config.toml
n_layer = 19
d_model = 160
n_head = 5
n_kv_head = 5
head_dim = 32
d_mlp = 448
vocab_size = 8192
activation = "swiglu"
norm = "rmsnorm"
norm_place = "pre"
norm_eps = 1e-06
positions = "rope"
rope_base = 10000.0
rope_fraction = 1.0
qk_norm = false
attn_scale = 0.177
bias = "none"
tie_embeddings = false
parallel_block = false
init = "uniform"
init_std_qkv = 0.0395
init_std_o = 0.00642
init_std_up = 0.0395
init_std_down = 0.00642
optimizer = "adam_variant"
lr = 0.00178
lr_mult_o = 0.758
beta1 = 0.9
lr_head = 0.00839
grad_clip = 1.0
warmup_steps = 399
schedule = "wsd"
decay_fraction = 0.699
decay_shape = "linear"
final_lr_fraction = 0.0
batch_tokens = 32768
seq_len = 512
doc_mask = true
train_tokens = 182400000
steps = 5567
dataset = "wikipedia_en"
Each number is 128 + 24 x the weight over its row's rms, rounded and kept within 0 to 255. Layers, rows and columns count from 0. Numbers have three digits each. The size before them is the row's rms in percent of the matrix's.

# up: layer 14 MLP up, 448x160, rms 0.0797, rows 299-353, columns 80-159
# down: layer 14 MLP down (transposed), 448x160, rms 0.0742, rows 299-352, columns 80-159
# gate: layer 14 MLP gate, 448x160, rms 0.0859, rows 300-353, columns 80-159
up299 089:137103097127133117076109126167113100130117118146105144166077101127128134104130163066114142114145167090139120124116108126101137148154121079151127136139164116131116150124133163115152113080144101044109129123134124168144160121144129159102077130
down299 092:152093140145109141129125115150111116150105132168096110123143125093153132172103123085134150152113119119123178116141119128136125086171124108113126118135171191124139134137153156147121077140121108157182116109145145142162154075102139144088145146
gate300 097:115148088120113108137127127138100154155111097146092152089145143095137141130130076105101150140184114179090070078126144140109157120114128092122092163127148093132137145145145108116117098130136127136140131120111147146099159127109146110120092129
up300 103:114096100100151121174117107113140138116112151092137150118132110154143100139107137135169127145124174146160120103118138147083166132161137132089093110123153100158153121088129180094127145129152152125123126139113140123133110105150120145152131119
down300 104:135144111127148118112120159096158110117121123147193111120101098126116152121114128145097139106172131114127101138158108079104097139187123118134158123121098117161113147126149138091151146175161078134127142100162126150125106095119095094149161084
gate301 096:130134160137096086097130136160137142143100092172051160104109153125133123098139124115093142126129154124118105109117109099106135146113125122157156165150116158162123127113144119135151126100115139133138095126175147145130146139131111147142127143
up301 104:138162122151120152118109131085131135090101086094169121120120129127099135121122115112147108126143118194107114111106166108125124094152114160138087170141153080159085119127111118153091114111131113135146148167056113116121116134110132114126156133
down301 105:145136116129104112125107141158110101131147106166088119161092135167116164146108132106110142115108112141147131094164153142158145107097115088149138118143107121102178107130087164132098146116077117212130086110101151120129123120111116123103135128
gate302 105:125097119152134134121144104109072166164146099186152125108122141156150140161137117155143103101160116117135099119135110114107124135124135138163121121146126141110141097167104131140136139150136087131114092169136121130162166133186056130120162128
up302 098:149124170073090156116122149108104169128130118150129153150158126128123155116169123123083147083150160122154131110132089096109110111165120119144087131102077132142109139128119092153149088115155185122146130150135111123141108156098148072136155143
down302 096:144133154159143122157099141140141087146084124111122135101091125106126094142130105141115132110134120143154194135122137119157123126114131169113146128127099130142140167115173114126140109131133098145108117118099165118115070151086112134082124103
gate303 106:106128111130116102131123138149127121139083136113130146108136170120103154141159154114145147145117119143129086139141125150119105158150102144135151140150066161142153117135119124132106137104111119120111150198173152130106159122137084156122113133
up303 102:117166121102136133166156103111084160129120132135190115111108142149144137093138117108112101126120142096187125167114111142137130107159114148148129137133152125136115159133155114088112151134126148124120151097086105133175140163135153129147082103
down303 101:120118116126137164119147092151114161099162140107126071097143098162162143126118152119122119159158104184133145117114118135143136143084116105125133134122132120079154154107158158098133168099171127119083127085168174141113150145089112147126086137
gate304 092:140134124117134144108131138155164079075148109141149123101092163095145114109138103136102176107095157137140146135115127108118148120094110080123083173127099118114089118130156159117142064126105146094117175097142135097115146116145174133104098179
up304 093:113125077094096125146109141101144161112139182094099131162121113136119157162124142126118173163110096095148106156079122126128139075147105121152132112146124152109142123097157139124120149160099106135146103172077097139100134115131145086119130114
down304 093:126112071133169113122116109143172128074094079168155125174166081102116128108131133138141113128115165115142156114171106096145180131114162140128111125129130144116125136162157129117113103164162147139147163151142116114176135165176106089119122141
gate305 095:197100153140111114129147126110120158113128137116166126122123129120121157138166154150121173120134152118078092147120142118160120100126143124095140116121154118090137180174135094125121092161148119164102104118105144143118111192069111099116111131
up305 095:121093165142123102112075156151126125127153103150149118087137072134157086138132138110120105125157166106120145134095106131111133111147100126157111131120105120107106153111120140129129130109111105133123113167108122123169117117110117101112175090
down305 096:107121138137131133127138123088139142137088109129114120165157131147111068088127113150098099155103128120170146137150095119130143140130143146117090171096106141129070110110125159132107140186125161110103131141086122155102149134118141145118169160
gate306 091:127120132153134123125126166136108137105130145126075110110111145091130124090120082122119123105102149112105120096128116112118166128130140132148142148123185116111140110110188146114062152132104128129166113107126098117156109122134113130130125138
up306 093:152155161145112109146123132113134122144167134139103163108101129132161139124089085164125153169169164112109106146112099152087137142138121164105168091138139086115138123114138126135071172122099158156174156114141168133129110159119142157166144135
down306 096:120169168116112140147115129108110131160103125128147147106145132151130121080106129160154193128129117087150143140147101133145089128141093135118140148113121128119085145146116122134146127116139086147151091156167108104114134116105113070131124140
gate307 111:114158082082150149112160147165103097119117115152174155120102135097141121170092118164122120172104104126131054105148110106129134111120118072154130124146134127154142166100139122148147103131132158147140137132141112136162153105125140123125161120
up307 109:155124103109171159144101107121121139125162150110134121120142126139102126153143115164130135135129113057149117110151109121152140155127132147131108120172106134128119126137156142124155174124169159146134171129118078122115118101136131129148158112
down307 106:149103132116170148107107121161128158166112130115126137134045093163109127143158111137133102104149168096139151142130129138132192179115147124151129131135166122127144113157141121083194110149141132112142105118132114118120176087127183173165126142
gate308 098:078152116141141122145109088163110100076111140124114091094122126122099091134115111121097110100140132080118132110141156108127145169138134125116156166166116149119113170152132147191111133182144154151136141149140101166136138095137145101128133143
up308 103:116130142142158174144109143147148142132081134148098137136105135110108114165129122142097080117144151108096175112161148095072158127157130132093151102122116110112155111110150111127117173119141155129141159154175085138119125148117112114153114130
down308 100:130126133101111153139133111099156126144164153164144147151120143149120085089113126149152125150133117136108082117124156133105132138114144132123104168120119115155129155139135122138180098129131139147143147092131097065156093182097111133134124185
gate309 091:077136104153087104146116148150149153186163120123116107084163144126168105093129134134079129154131103147142195096168136094092119126131129103089119133140146106125147124144121146103118102139107108110157134142124108135145088154097119115136122136
up309 098:129113124106148141071082101141134133104121142119103124118181111135142132088138119135124103150121176132131131135167148164101097166048112142170118117138128106164110123145066104120159160106137128096139087125138070124167105121116121107123175112
down309 099:143137142116156143140120100126149111117123150124147094143116119187150112119142136096161123097122141099085139144082162167122137142128108111135120118139125131165131130130138137108183145175113127106077127105187101144090122125099104139071110139
gate310 094:081137111137120114139143109134146114105110139105129143130111140121100176119145082108135154131109139091146142114121131083118162180129131065121148148166108109137136101092170156159082123154158146137136153143171123102128135080055165138145147098
up310 100:061094139123122152122105115103155109128163141133159179079109139121152126140119141090151109150111098131097160111122175157112130090138138120166122132152112133092094146148205152167126136129071125114123147121185110122128131126118105089118120141
down310 099:074119104143120157119106144175106151127132148111148140149114164126104100117154143135087120092088143140125132140154158122172179119116116159129102164139077149131134102111145171140147091105055130128164102102106152124146124130087157151141126115
gate311 102:102105084127131101098126152123125127149137164158117141095147120063098107102147107147128096121088127120123140182110134114153168118136114137162100138095179125137185122132162128136135163141128111134114152143090148081150125072120128142105117127
up311 094:126073101155145117140129119110129133151146137098143138149138139098111106094147159175113104129086148117147165149095106152169130151114110127161100105132146099087102182137134104160106152142149115126088137130086112082141076093149112121149101139
down311 096:125117249158134151136098128098146147169191137101111131098098135116105121121121120140132143131121145146129149124133148109138106130156123166136127164119131108143129122136114173118143139124147150132139115114155080128103145154149106133148131157
gate312 110:103108148142089137119158149149132151108156142167101093131157122114133156170091142145154154087151121110170122134135155173102151130139150081151100091129125125202153116147092118149145121159132127096153146131082096146157124098106149111122135112
up312 110:127112097156157173131161139110084102132132125114120100115135128133156130161090103124158104121130109136135140092103128102085089172139142129097101092150129068155138119116103092124152117111095165089109106107121098109174121080140164115121157127
down312 104:127156131127129103071108097145139121158144103112123138113092117149146132176085132171111124092144105110174126106124148144102099176185145130102128131109125106133121105143140122158143105102146107132134149130128133167114095142120121086142125175
gate313 099:098136086122147119138106172138100167128106133139105114133119136100144138098096104122143091178120127124090106102123107127121124113121164099082145110123127184119121142103146135134140119116142124150116135140136149121120147117166090145093102118
up313 099:134113074147163073150167170175127152160163151111124093104106160115098103134141142110131121156158085137114142149095138125137107113105118124139158132140137184103114109119118164111095139163122169139172125164115147125121122109089087105113138139
down313 096:066150188107125165090132122149110137129137102155120136136158127136147149090112107166099104137144157106168099095121107149150091152149148106119109110121114125136124139160124132104117134122127130100127132053162136107116133175156127144132089153
gate314 098:105105143171166134148174138120094152106113148117175113076120136109115146156159126130113126161111063150087101126128092114139138149092130089146152178101179111122094117205140130141150146161135161087130107131101121180105181125166155116120129146
up314 095:104128166119139119079101168122170138137132122150183130134156097146130158138119153151122181107094118121164118101108110070082121127094116145153115157132118155115114122082154112134128122120184161093119128154092147121110141106117148124127121145
down314 097:145168159161104135106090135178092115139077136159130120097139130117133136103149120109152123134102083125166134115080126166124105091106112146121110074137106155120170141121148160093148145122153103152122111085067139154105175127097112121149109127
gate315 104:142139079108103151094106129118109119117138106153127126111145138096072132122155153130136134111150080106116148112169121157131114168083106120120086136076170142124114117121145123087147131163173122141139133107138144152162120126145107114139105136
up315 103:108128134124116138120126134096092163108112106121107153132126161133137133149147156133127148104151153069149168169147117116155107117093116089120142137106158155111130153127131154105137139139140157147164138127130087127114156068157141117138170086
down315 103:119119179121132159121142144190114109135117126134109121141112125134164095069106170133144127119136099140171138087174128119158120136152169110136152128164121129112126134089151118123161135105114147072100122100139151163135104054115118101109135152
gate316 090:105144093105110136128142118106148142154133096131118141089105111116072091127156145119099155115092129122130140092136142101134172120092145107154144113111139083090110136138139154079144122129154120128126156129130113122148092092111147136149132097
up316 099:059119127130149149149098140150150133108087094132186130101155079115084112131131103129082148154111114111121117110127173142122094162100108106105153135125130160132140131122109112103188099146098147105128153123125107130145145136096121114142148138
down316 097:104133120129117123136164139169074156110120065149155146132127151157129111122133063076109175126162140086139118122121147147111161145150108118091111101144129118125115113129112126101125135125103098105144148167127138154139130124112113151142138106
gate317 101:091130155155115137096172155097151142129098164139102117146127091123115083106122134158139124111146148161122147100097091159158111096135105093145128138170105108128088137158136109147135135107114145134153137133108109134115111112142076104130155116
up317 099:150116164078108103074091126163155136156150157130106131109152130076131107093137146100124146136129127149133091134160130119097109168155101159153141118110141165123106131131092113155119093115141166159128134127107137156144135172146109140138124133
down317 100:106155118168112196122130094113118111118136108104137148150169101126108114091093090090124106106094133093127140143142115130138116145089141070128110129102148122141126153176115125119124172144161140136159139110100120157138097134127144125112159128
gate318 106:141139124107122133111087135121079146129118135097187110121135093111120126135184122162127144112120129131140129128133068096155126143120124075146128113131124151131095151135181165158117140132149109052111134180091104122113137135118102179149116134
up318 105:142163122117100133112091104137135089178171155107120142121080144122162169159115141148177138162116128093078103136115100090121171131120128131130110116153142139125136175102101114108141172094114115184095123157080142122100133130163122142135108123
down318 101:135109125143128141125125140119099140131148123114138140120098116103138139091079154073106131143160107195121124119144132124131134186101119107127080083127126133085121137130119158118118146095172103145129132149100133126109111127108135088098174162
gate319 096:112188144140146124110135119109106139145102147121162102135132111130133096159173126131128139139131109140156127087086156139132145077146143092122132096117115109167080098135202112104132122113130128181126117129109117164123178152106109143128126130
up319 098:132180115132122158094140152138143068102085117118133118094134111099158112142074122117138144105101155136089117121099169099127155166134137123156115093188122101113086110173137118079168107132100124094113165145164117099125174109136110112096156099
down319 096:099177118156135131096127138122083110117130112121156102086126155105140156146150123103123090150090147132148088101055127127128065143141133163152094107165112122081121108142162157099117117144142115132068136147143121143135130100151154123116144122
gate320 105:093080108146141099106132133155112172111078104105114091126120151116140174120088113118169111120118150132082130120129128162146160066098108138163140163133113141120090097146126137159139107141158114125130082136129078119109185143148135182140121102
up320 104:127129181109158102091127145109129159116155153121093118168137138113129123117200121112118129135147158071142090141102151113126131107123169123118120119090080175156105163147146099109093138150125100124176194093150095133148125137140125125144141128
down320 104:061156122139108152136114140132103074120150134099146121129141093151148165157151098166122136132106116107116119160122106136071151123100109162127150122171124127104153131134168158152137098112149084116147146130124140112139141150140163137130127113
gate321 099:165128136091136098133127118126121175145105112128154089116131103091074102176161118138139138108121105151120090186132159147154140133152123107136107117167112090114140098144103118093150111140133174140122132108133138109107130090146155153123109135
up321 103:120137111099111121121130109152109140097114107126157134122139136130141109096161121164133147123105102121158102153168164155157156161080110095086144132140104104110151111154097111089173124117115129143151141109133077072112186100154137140141127143
down321 106:134121094127129113143103133172124160129136134111180151122148090154152119168182092187096079119134149143161117122110168177133156135093158109120127118126073105117107135095101107094133131103098144133129123144083130135108155125159137121121143100
gate322 108:104175135129108079081148109185123110146125096132156145059125121096104106083141134138109154098139119142113074105156172137110144118111135136174117159141102104137098146140123125142133155129152142117118118110154143119185123139161165112105133141
up322 102:125077107131124139106088127097093168150118114112103155179133103109162148141129124158142150159135079171188128129120095150137163116145173176100143178135121156112155161146148113139085130132140138113132118141140136086111146144120074114126142096
down322 101:121150100121104129086122092091083130166109136108117139116170133134175164124139093147106103145148114130126109117168140137127127134133142170136178148108122127120131103151149130155151157133175101153144116142122159085132155110135110107121172106
gate323 094:193095103122127139103095121112123157136129119138123168065113134107105128129119141099145107092131116110150111161120190132153177113173115108133119097113151154148147091100139126139135106150153123163084144119157132142121156143122147105129106137
up323 101:128112124118150079132111108122081112143120113118154118093111123095123159145137122120121158097135123121119113151150138156167137109135085159131110146129097149118086121075134144174135106115091111179163115117149112085108101133147129115107127086
down323 097:143110140103159144119161156140163180084142155193124131104155119131132129120124114147138123115184144127147116148082130177134143115127165109093089117140128117180123099113129117167104147102122124124119120109094130171150116113071084141175110154
gate324 107:123095118124128152125134128137125132125146105135140067124122077121115091154140084135139171072167138089108109123180107148105112124124141090138150140104164158130132135131113094152122114150115132078106135090150089114126115122125143108125112091
up324 107:137116119139132152133093124127164156133124127142172123112126100108124090156082081182112156121150112075160159118097132148163123136129108097118128140124151139175105145127152122181139114098064120146162133108143127080123096102070155131095096124
down324 107:166156086111132136096105136129120125095153146117147113149096156157118099128129134158164124123107101145126135159098170142105150118117120115157140120129166153155111151162162111123108127139147159098128139108147114106108132140170130163145155069
gate325 093:097147106113127145115120143107092145129107123122141161121137108141133128159136148157119147110180155135142091120151139160100076096112141159127098115141144161143095103126175099121135120151122096128159104121138159147120125108138112092149153130
up325 099:129178095101139106120073154114158186136142121131140132104151101109127143121073164125117128109104158083117109091134135078106129191098101154095115165154117160139134142115132150147132152134160100087097117121152145127098133108134128114120130142
down325 099:118131099097127153086124122146115112119082178120153148095077082139115122125118161125122177132139107119163124122139147123190112126136132118096162128107098088143145128153122105108118099146133149138092107122162109121126134151119138090125140135
gate326 102:164184155144105139126201127119092143121106145146105075120139123088083126166125107135068151117135130152140082138160152140108173126129159093150142135125156131148114131126169129106128152127140117134119133134111128092123130124121097100136095127
up326 096:084081096149115162130142160161101106149156100170124165109124085105134097111164140111145124085148106122106138121132148133133102103093122122145081138122150147142126091130133135140102127117150139124155130118175149115123145122095165136137122085
down326 102:077142071147109145103124134141134131091090160151138140124113103141137100093160135124104095087092121135157120147151177092099173131091126113190156169127143140164075114189137127128132109114139101127153151122101129095124140116098091127124120153
gate327 093:128125139129189122118104130121098122167135112144143118164142116104105122131123150144160086124127168078112118118135103130159105115141118127133135087094105173089191088136158207134153148116145107150157158114132157111104088146106137153154164106
up327 097:133139086127142151090116182104150089119138127106103113104123133124139106132091112139136156075138166085149131142093096196135119145120132092121138143124124131105114132112097145131134072138108125092119148151107150118108157103118135133156131106
down327 099:133117150123101136120103108177129145169098100119101143118147148132110106116115164137157133125138131144163135116157172109157136133107122137128068131126123117157129128106118103118118128134182107105098123131105095158122135169137108135135108107
gate328 101:070127131125157115095138166099142160170146131116125136093129114123090141183143148148139148122097105150108075163132144115139160103133111097144113125128163160152134090150167115147136155113138159156154162111118093145134149160129150156104109095
up328 093:173080138145167177126118133136141096128137160157107122124121121101121120126110117092136159113130152155123128090115164145154101151150136119138118145128150121134101129121121152098118138139129120123085116106138144145121153100157079068145090131
down328 101:105137124117195101144184136109169148155117152144156134121140139144113122126128132189154155151133112098150102115142129136074145160145142127126111100126097138152138120125166091138141182136134153125156196142147085137116143124113143125132132146
gate329 098:135153115141159117143127104122087093159148106155121115058131119138120118175162118121138138143123129157107141079157163112124162132083122123124113137163113150148117095117165126118131103108102149076125141147155121135122116048134144113148120117
up329 094:096143152118115147116152163128137130105160132139143146149151158122096120095130099117110152145178156131154124223106129147120170118151113130148154132144138116115116118160116131162111138131128117140129127132091107127136101169086063116152131101
down329 093:098137106105118139143146129119128115092149108112089145154129118145140114131132091119125153120130139147153152117153154214125125127116079111162118105099170123116133131135124121150130154086135136164107141124146127137120123057101108128095162079
gate330 110:140159113139153101113113149140150165107148086143096094119114148116120136161108152160173086132137111151105126072141163143106108132108132122152096137143114161155137157125132107118126120164144120110138196150139135131161171151117144162112122121
up330 104:157145165091126139129116148111093104163103131116122164126142095125153171098113130157122108091146135100135129151167170150123132178102134135095121131137118132069165114153122154150124130154110130174170104107187130162119139100100152145102167130
down330 105:113150111149146148132111115162109127149110122165119105177144156130135146076134160135130124180103116135138155131144128104156133072128113123135133135103135118126157128157133148142114117175136128104124105145098144130128135123159136090067119124
gate331 101:141133077149122138123186120096114129163114158122123117089113129081159101159147134096109109149119123129137129109097165118151134094196147106122158124150139162095139102140145170093124173151123111159093156133130146088128126109164136120094146172
up331 093:123156101166175147137183111116097130094099163100105141081113139113141097160153156133130148150089148143117154085104127093129109145122164104129145120120148126116068165138120150104145148132104124163113150112090146138125110117134109125133147141
down331 096:117113142139115135126117127128147162132098183119150112135130128120079110188110135136099118132131111103133136114116139119135108134159115180116101112148130125110116113166118120146111126134149148095181108165111152125159133145152096138135138137
gate332 101:102134116165098162096127125117148093153123116182092118144121111149070153144159109122086123136105088135122137098100157105109138107126107098146149146082139132115123142125105127078106138130157116135146143092111123144140135146126108122071118103
up332 103:150206141140092112136124103112139139111156119128174093133122085138150127131143178140166125113116102110173120117093103152128121128152143157140137148130132137124132144161143098157137107142134079163112121154140131116134141087143108135092096159
down332 104:132092131127098138127166120174141085122093096157104109163148148122076176129153089143135146113103137149097150119138120136090157123105108104114160127107150144125083158115116096098113106154141166126092147134108115093068127126134100152113134114
gate333 107:105189126103123150112160146113160165147090141106103139113121094167093163148149130116120173089180086123163145090141154126127136148113147121149109173110124131156110108116125118118108103152126103146110097134124116148138126141122104140082123137
up333 106:147154134123120071110130165120141166117131142126117133160130123125151149084162160193145144089135194127174154116119147143118167140147178134113149144129094144134176153117142117066089134156097135172093138182122085091114130131151154127140122136
down333 106:146142129121132135117132165098138145087130116167105077115100122105115100148075158147149109160131126148156118109119140127123086156084171131117160128114111147098141117132134136081115150161145178136128112122134122128100110156147113129146091133
gate334 091:152118141145148126161145130157127141137130131137108126109114115101098081095139120183136112144152135156139170068140154100128124101134139114131127114134157106174132128093122113155107151107132131119112102127135144091115116125160112148124090106
up334 096:128117143118118135151153121122142113117099104159161156159112088121137081126149150170152093112128105148147148133119101143118096150131125121088100093107151078131154096110126137102122135108119160087137110097128110124127134103143126160141103123
down334 097:157138121137124164147109095151116118129116127146174094116122128108132121079117119118185097140129152080100130158128125134079143115143096100141065148129122157120147170070130117146106109080129132113105082141153153119093111111118126190129124124
gate335 101:129166131100127182114159149111124125122135109139148106132137053134137110138142129127109144099137127119122124086137138131101134134134153112156126147099161159127180144110122103138150186124139157149136112074108119134117120149182111092139139137
up335 101:142096102138113120130103139155121147149084099128115147148087114071128121143110117078090146127115128108121122133133122141130122153160158113105131137114139134101131134123159119158146126135157106121167092115164149146127125172058127114146095129
down335 101:123127137063168110092111102128146101122123092137093108132080130098127129156126082146118174147158136143131115110118148119105156158113124128128132148124134094090139170128102125078140123111104132145125129154172138143106140125164140101112139124
gate336 098:120077155116148113107105167135126136165098125146135097140159163138087154149155128106115107145133104117093133149114121102110157152124089151129156137139131104120142147123114146141111140148129119128128177154127090153125158111148113154102107144
up336 095:132081156126116109144121143147138120140147143166117121138140200139126128119113141101090093122162128120136162145115117138123126097152123133122170110145123130124170164127114153116129098134104148116131117167131122137078099152128111119130100151
down336 099:127108110164106135153122123087156099128175108092116145135120136115114095110111124116097093138165057166113166123119183121133153127166131106145158128086109105075135132137137102113124123115156139142110113147134175153099138125140112113098136135
gate337 111:121084079113113106141135138156129120090108135165139120126106141102094127105136119167114128132142145173155157123103161114109161135138106094158102159117095144081142150140151147138099131098158092098143147077131129088116137138113122143079138147
up337 112:133111118141161096134077079102117125115092149114138141123124129126131066126139119136136069124087121107125114099117137158126107159128157138091134152139117147089168136118093127137156104143114131112106071132155152133123140127170107120123103125
down337 112:129116170159155152159090117127155116186111117089127108174143160116139115165107159129155084133141129157124152113117150175176111117101162106149112159155094137161125137131101131126116159163125145085089112103145100126095118102171076122145117147
gate338 104:137144140168105142142137135167110121132129073154135103108131116091131104146100121119141162112168145152124100099167098162099142135115140123106119163127111122145127144123171121142120093108127110140117154126088163110116148098174158114102127113
up338 098:147118150122146111161120121166153118093158067160142133134147092098112139159102122162161148128156143110112145100153163102093125161113118130131150160115126116107112152133083132143138118155090113128104104101081124132128109112137161103078127157
down338 097:137110121120146150126163132126138108104170121144124123121063115082131157117174131145149135117113151126147105167140102154104110159101130103159140135080132094125116160101105105135150096115126138150123124139123159140137145098079117134110152129
gate339 097:110118122164176115154091140119161159103122172113131107144140123153102099135152150154117131140129135137125154120125102139110099092148136090108127180160155113121152144124132131117136106137135103117077139130111166131158180122178088106110131106
up339 098:097143158127084134130130134101088100119099143125161145121163107160148146146137136123116126117116151115108141102129151122127136104104114111133118081128107145127135117118182145141101145107147087161147120114173161110151097112115138184113143152
down339 098:119088153120078117140106114134110170137108097118152088140112154146159147134116111081115056129132181114113145117119119175163164117092121113155117085141112117131120148120141112136162135142147154137124106146143140148094127144129109123077149129
gate340 104:117155149139074110132127132130140133096119068156128133131116149066111141115128085095143134109103129136112114071183198113101156121125125140159135113146131112125159130133139153139107074173150156137110132100138079144138134127134114151112110164
up340 105:146085087112124138117087124134110075133105155102126123151086091131122124119108109159101120111129078119155116125124062137149139095134125100127114124108136142152111119133123128124063140103140143071138116179151123138120148133168133079112084071
down340 103:137088154132124107119080092133118098121100108139146148127087101141147112180113102156118110100134119112158113193133104103148154097091109130135147106121151100124098121150108139125142112114105142128136116172152120099165117118138123128123077105
gate341 093:146143106117105094131163121133153107135119108153100150118128139115128093142147146107096123146110138141154090139098155193147139123100132133131167123130105140136170136119139159090127153126170137129154157102138084138188140075140120144091154174
up341 098:158136122134090110132088105095139143133136109113156106133153110155161154145099135146116132155095135125111101143144112110134169126106136091110169155074172167099128129159128131130141104089100140088136127137111122093112116145083165147117153135
down341 096:161168103120150141080125088135179150094090104146087158123141116139129109179089163120135137101160130144148141117142125126134120106136124138124129151118127159124113149177136129109123122183124131163148106163133098103118130178144154076108133132
gate342 099:112152157175137111132139103156146122102162112104119134105133147125111103143151136132117126081127112131091141105167114153109148120124112116172094119170105120124128132137147147156103124133153130140133143161101098135146077152189115186111094139
up342 100:089152150151108139093110130095135111110129149162142103122147156138153120160165161122158098128087119141103063132156141140146165129140086152096146158120135135142150141140148154133133082146121112120094138142137151153131153111093127118112130160
down342 101:131158147093119110111125128120141128131128143138118131087155144155110116140167142097122137108142170158122120092166075112138133144133164099117102119124097131157102154147112108169127114130093159163111140138112119139133143140164110153181167114
gate343 087:070124123154098104144140132173156110153180131140129111127124148138120088155151116117123107139101144133105166116121135116148112070126135116129108127158103113136144129152151121155061117094113132104134076123138161169120120152132103132114097162
up343 093:137107138080140097128122127111092123092162120146116108098133121103111141121149138077105166125148161147114135093130098082109129104125120136135155131116142103114176129099094103131138142100094080096076117143103120140135182141158171152159174156
down343 094:124126147130127098141105110156124131113113141109128157104135134153148129106114118163168139112137139113141115122109137114152111144101086132155083126132116134099136144118119109123165176137115138156126129130128140104123127130132149146068108120
gate344 099:085102159105136120097102141133124103166165090137120128169153091089085130095125107104122130119124117139174126147124184116113162133145139082165129154126154103168147128171132158118112112150126134111143126134141114119140090126126129164095109143
up344 102:148108163158144129095107132150168119124164144111102133102139117075151158099110149191143114116117107106136136156154154105139146145160128146139108120102122141124122146184121148101110133180096110096131115136163123123156050117113101163155090132
down344 099:144129158112129102156100141078145117128146133149126128122126109088112129142123124156156132143146144109140104104139177138128079083137158187133163154134121142135098113136104104104171129135147140121146131126120124141153156135137120121128101097
gate345 104:110155087138134121145155130135116148101153129106110140098139068147132108176105113113102153091128145143103118120158130101137113132082112084099137164146114135156105106143113161164155141138149129123165175170128118161158143091085141151155118170
up345 098:102141099133087137133128121121100132107101128142106121152093157129114129129147137118129173108102146139125117100153142153149187144133113117144153111163122123166129147155122137142076079167138113119126101129091109097134118137085141114123145117
down345 102:185138123121171091122124153129169135106141125138135142075155123143108147089124141107172133113147094118124082107111140150124136111124103121130119111141130134096167169123118186116142139149136140140151148094109097135105138115162142172123106096
gate346 104:102160127138127092112144102161140115125113129166107142127125127113135114129102122140137135113115134148123155165126134147145132115138143154116139136140110155177163090123168095134118136125122134160112111168095090122161145122129111081167066125
up346 102:114129119147120154132097083154144132068106107128138135122091122155162157100098124153149129068167128155172154093142117161143155125152132156119149134140118155200090135118121119113133110144167108137105117164113114136129155114149125111166125142
down346 105:121114123127146143107117098143066117131106095139167130111117115155150125138150104165145124131130169115134131100173116091170119098092081140108191098122141118135114132137109093121133113124135099120140143164146101110106140112148154082111142133
gate347 105:139147159115105132093121110161118142096132115116128094119139179160136136128130168089141123119122132157102108121111137114130106137101083140153120115153084134147155118166171114171180150140144134164117164155141169161147138107133114126086132129
up347 103:134186179112124141127157130079139148143121144078116122146128128146153165158161158122091138145131138140159092094122145056112114120095125157116135120145121109130109108087129098148134118148130151112139146113101114140125114067149125123146103140
down347 105:155116114149114096128120114126107117124105136113096149068114141174109156077146138092158126127114165140108157102105096150134148142125137126121108126169101135127101113157133117163144143155108127117137141154071170128118088101171115102114145131
gate348 095:092144097110140131089140102143120126105093148142119126126116148086104097123151088149131112098115125143081114135109154159161106116101142087129115126169124129108169080137155164093088131116125183137130129141144158104136126085150124116115135127
up348 099:099170115146138122089121124141182145121108153095107168140108119144098124167139133117108132108096098144119142114081133145141122106135129120103155126164124130138132130126147094144173169101164137096119151135133120087158115130147152177143144118
down348 102:129081145118107150112081111063167134144084086140117115178144136102122143081131147116093129101126171148127118151115123102148129142138181144136154113136182120131114102158142105109124119112133108124087131164122155105165124159118095109106146107
gate349 104:107147135140123097102128123119119139147084137112111153083144136106081159120132118166150132103152122148120106112196128097093133110112130124101096169121122136141090086117111120101124164123180080175116126156153125168123133130144142169132127107
up349 097:128089137125116114116160154143103120137144113136158163106136160131146148149124101143139143140132157116148133121117090100095151128100090156113135109120138092109104110170138084141167165114181153143158052105117132102133153112120156163110131155
down349 100:159172090134102151141120104173101128118176146141148134112159094119128099096140144137112136151136145127105152119146101125137154103123109138112093138126133146159173156141133125129130135098146156102106125074110122138136176113095150153142168128
gate350 101:157142110132136086126098138121132118116144107124089152136148155128155149153149143121182103133104109129062144124184129127108081102100077146108142178127122117140104158161110115114123094149138112143120130131149125110124125112138071171170116148
up350 099:132124081128109158127151133123144106158096096061097141136126142142160098143148113126160154131115150078138130119127173165153126143132140122156098088157095087094182130112127148140109121080115076126116145126151077146153154166094134139128126103
down350 100:155104124111148103165109098126141095093151114111149143090132150111149081167114086161128122086176117118132124123146107083119125110118080134145140126099112141142128080096120172124165173154125138136120113126115144192146099134106110143154130153
gate351 101:099128109102133120121129059153113178105139128172121147122132115130138124167126102167164122087100113132125121112096117134133159104096151138161140103115141085100150128140143125110146184100114159107113129148154128156102100153124141111123116136
up351 106:152184146107152146113082114148116152128147125114114160100107118137136129150107113134137080196081136090146116101145139142113124136159120125130101140092111163087122124128123132131132144103107104135129113135165059133118155115140112157172138094
down351 106:113168110103133069136139104074173139130115112103116159134121126137115088114139152109169097114139136148160141085140112159098151143135150136144123128119114134162133150132139109144099143142146126144167130110120127147109118076134146119138086120
gate352 102:159105136093178188128126148132110139127112151090094149118130113098121130129107124126085181115140156117168107127106130116122152112092156127139103129119121102130142125085166147142158105142108133128144136122138133122157150104131168103097104146
up352 099:131120130147094185164100087153109152096109084087139144136173081115167130122102087147126105126157142137137166113094136063122130144167149119157143139093156077099119158153117156134124135127129136102108110144154147104126108142126129100088155134
down352 100:123132102130121133123156153128111147151134099142098122113158143147149140135172139144135145117128126109102124131091118145129115110152139111152143112158127129130166122157155109151137141098132143139154092145128172135097129122143129149162147118
gate353 102:146133102124158108117127149142074127141146114168163132131114135134122101115156121145130112144123133177138166162132124070105116155101122148102151125127132133165108089127154118111107137146165117141136092171124148162179129162153103102151149154
up353 101:113093131094112069111125124154141178140100136134150138138166120115111120100137093109099167157157118115182139127152096144091137179087154136119113154157100132121120121151122150125109126130131122138133144116126135159138143164171181135170151118